config.toml
head_dim = 64
tie_word_embeddings = false
decay_shape = "linear"
Each number is 128 + 24 x the weight over its row's rms, rounded and kept within 0 to 255. Layers, rows and columns count from 0. Numbers have three digits each. The size before them is the row's rms in percent of the matrix's.

# layer 7 MLP down, 128x320, rms 0.103, rows 88-127, columns 0-79
101:119131172086155115139157087107077140123122127135127116149122141127184123120114126133119094095082104113122100093115137136156131094119174126146132160175112147123125162124154129144149119117125151159116139119126122196161184105128162094155105145
104:135152138146119113120112151155113153130133150122109066094138156156165125134154161161137112135120113145134113127145167167136097127115084145150104161084145109135151124148127110133153176148153156126084183131143180128151157149114121119140166143
094:132157151116109138133110063118052126128155123115154117138156132111144109106143103149143138131148154129124161129175076091161063134161135154109104157120109145110086157088084127137136136117171125112123123124106152146100115132108139124166118155
096:154136120150130150139127164142133114148123106179105121102123183097128116127127145182118173119109145123135115128129131129073131094121138091148146114108132159131132116117121177179109143122109118101160148130103142134126130121136097126137090108
096:101117170092161104139182176120136152148132165066128141103167111155113156114149089165096123149129066098158148131125111118140189131133164115127133133150132134172136091112115161123128106141132159145175111112098103164145086140140111150069145121
094:132143144176165130150113153155132132106155117107086143136148114140116102094103100101134137123151109174132134110110129141150086113122159120126111124144141111137183137133118126109114120099145062125162120133133123161178135121132190165145125133
095:143144114124111118143130170121116158147120100156168129168137138128139131134135106140170114167198130129142141177146153111148144117130104158118111127170166109143150160147119104153134114150154159089127137089164158136121126090159138116121162114
101:108152140121149128132157144074172116100090152136160138142100074094150136120123130132115139180123137137137132162145137131054139146150150128090171132108138123135104153143103135103166140126122150086157145157145124126115142121140114172098095156
095:124106133128115151129136094103142130103134099149169119101104125145102168148131181127062176139131125169091149111135103126130150113083134111151108126150123148103146118108163134152090130089123135145146119138141113100171140151135115123151106114
097:115151157107096102145090118120158143136141147140135123136186110150132162103168118116085115178146102125145124090140078151139112121114106142184134104150087115149152113139145109150116093150147120086119094134147122119089109172092102125123139146
099:144110060150111104163084127138154154123082162105167125131140106113109124147113145144149139123129121108131084152167082158137161105140103147137089161118116171133124166114091127131081132086095154088122154114128148116123121166142155114104104110
104:092138143191103130148142130142128168114085139110116118120115147125122188125102083144131090160100088151123115090122138163153136137101158105098131154180169092114079136173091116102135066166169097133123071140149117136105128109146118122123159116
097:113117152115156164176097083064093111101112164122123153074091109130142123141086129142085145152124154128118097133122162103129157105121110086102126106136121118121152127125083154110101113144142163109120100109095151146108111134114170127122119120
101:126107134145110158134165171128145144135167147166123133146163078130141152122124101095120133118086144132089143072093119119159123113102109125126150141139106135150135156152141113162153083159111137094114159144138120120139105101140111130153131099
121:118136118121152132118109096116146144114088124110110136151120093116096121122127098129116097132103107130110126109114130170155121120184145107129147150146131146159139135167088101074085109113138090178102124096145189133120113123113124159133123130
089:092120135107120097163156129115122119138092183133135109163120132076097132101092130085148158164130107161116165143109135146110121113090112107170087117119148101160179097137105143140095114100132092112134103108128114127138118067118121131153128129
092:132120146125124123106111117136131117100123181152147121141125098110137091122078166118128144150158168113140097115135124149113157124080100163093146144127129119102114127130125175145154112154145110117124115156117139128120105096098121159128102154
135:144106135142120131102155111176123088098125156119154110125082122104104124095119162158128138109113117126073141110106134087130115156104098140139152155094153141119133117148074089133138120101124155109135152148136120125130142158134108137069144129
097:152120156131120110102132100128102152121124129108129137129150123098138101156078114090144142131140131056127122105081133079105144117142142108106126128164122163132106173103114111126137115130065128117187081115137143142139113127149150117126111105
096:119072105129174150163150117082145102124140129117144146122099122111140161124152157158134132097130147136138097134175139151149110151093100084132118125144128150132181107131148112095157122143106140118134131126130138097137155104169140100148080133
097:097121121095199159160127096202133162154120124128116112118117120113075217154103107126100084119118122144080120103096156144100187141123077105171133104123160133098156077111092102136143142112120109118109112135127099120118136156125134142114133127
089:095134095125095135144117123161131116160111119178068136140133121143147128136118122109095117148172128095159138181134117123103117140116144164101079165114119161130121143118153100133155139077121128169146133145120128161171139111168070134134168163
138:127147139182197144146124163102143133150107107144131112125126157107112154141140073111145151127155144122128137146118109124165143181131157096155107137160114139158146166146091076111113119131148106125104150117105151097182087139118106145158109151
100:113136161121139094120148133145105142131108125115143141107157145141121097116091127132105116096121135118136120148121137144178155103156144123139128128156123124118120127118103123122128136109160089143122098115105098130111135117134143085152149125
095:143168099122145126152110082080119144113145109116086093084094106177141133135118105165109078152113106138141142098122127167150156101132117109158185128118132076151108175139107112100122079128144110129135156132132141099137161112099189095153099159
092:125136126131129115146154111081136141145116117152161075123166176151128173155149118118102108091120123122108128157117118109129124119146120047134168128106166135144130124145106153150120123124166111146135081122105109067114127117134159118115157114
110:137112131155114124162134142165142129141115120147161174123135158128136158177145089104109103148137130131144100100165153060092167153135153130126134111130127121124105108144176179122118190168150162100167127100116141121137124158140127121130136072
089:128131154112152093163087089132148109101095117096146099111118142076158120099120143114148144097118115137115106127145116119144121133084146098131074131166129109081149107118153091155178096129170102174157097122112174128104140112121114128081127115
095:122080165138133153105119143101156090150135164143099140143131113162098118100090141122069118163135133111139159107156124127110128122118111141203129134125131163135167110099123120103134151153129126073144131110153124110121113095123145122151150108
094:146145142156123121138127142168134132144096082092143153133143123121154120120125131118137165070128145068131098123161128090155098149118135106146166145127133097117140120074147140106118130124094132116117085109138108121110149121157149171110110113
095:139123103113152192130103122111139151162099108097122148152158134126083128111141180132135136090104124137134127101144108134141167108115125146124151134119138161124119126141141089144138159154126157144111131099129112095135137128139118158114135107
104:128101143124118111149132110130121118088133136088148135104093173141130184131152131156151092075092146093088127106103184112152181139091081156118088099168130082123137129116098133187120106134092148119132122140119117120087115119128139105118118135
095:140088151127185168146131122147129090127095151106098149099151124077103161159107129114124114132153147117151129127128142150145166139091136130125134124119128109108141166137167087132136129182137156122119139128163111132115146132116116101148153200
108:150145106129152103110122137133141173130146143128134134119141124139118121139110121125137121065097109149111139123068135131141153116121143171138118130146110174119119103107111137110126113151117111123114122125109129172098107129100140117138108089
086:167136121133142120129112105131151146153147143120139135132148151172125140110150103118096128148086175123104117121096182129134100116119128100139108161147035134141115105155132094107168168100150137096092151114140122105120163123129144119116113066
095:101108117154135154153124142082131142081100141146106132108092131136116128086153142100146136147144120116123096104143082143124156127118148151133136102110125086126145170122187131174166164102117144094111150150136135060133146129135128117168130123
096:147105142188079096136117096110138094108097113097181164132130121148162113139127103143136147133092144119093146097125134139151127160136145132127113098150122142129130158133129121093143131119143106122137186138144162120144135147167074100154193082
090:135132121144138104178113078080107173141144137139169134143113111140132141116109137126101105105129099160116167128117121148119134139135144094153142106129145101094141112149117118126099193147171110134130179138108117166117162174112076116168112113
091:131126125092137132091135162116132135121093107156127143166118091090108149124158148081145141105108139135138117085071152154138089117143127137141109121093131138116113117103148149125148127140115134145091194093138153190113130109162136125143150143
107:095136103181091107143129157101123092138131079120117137135090119134134127119176158181128110189156155102156066125149136108150125143097097117121083141110120135169123140130151124165145164146088095142089097130172137120124136101126113090110125149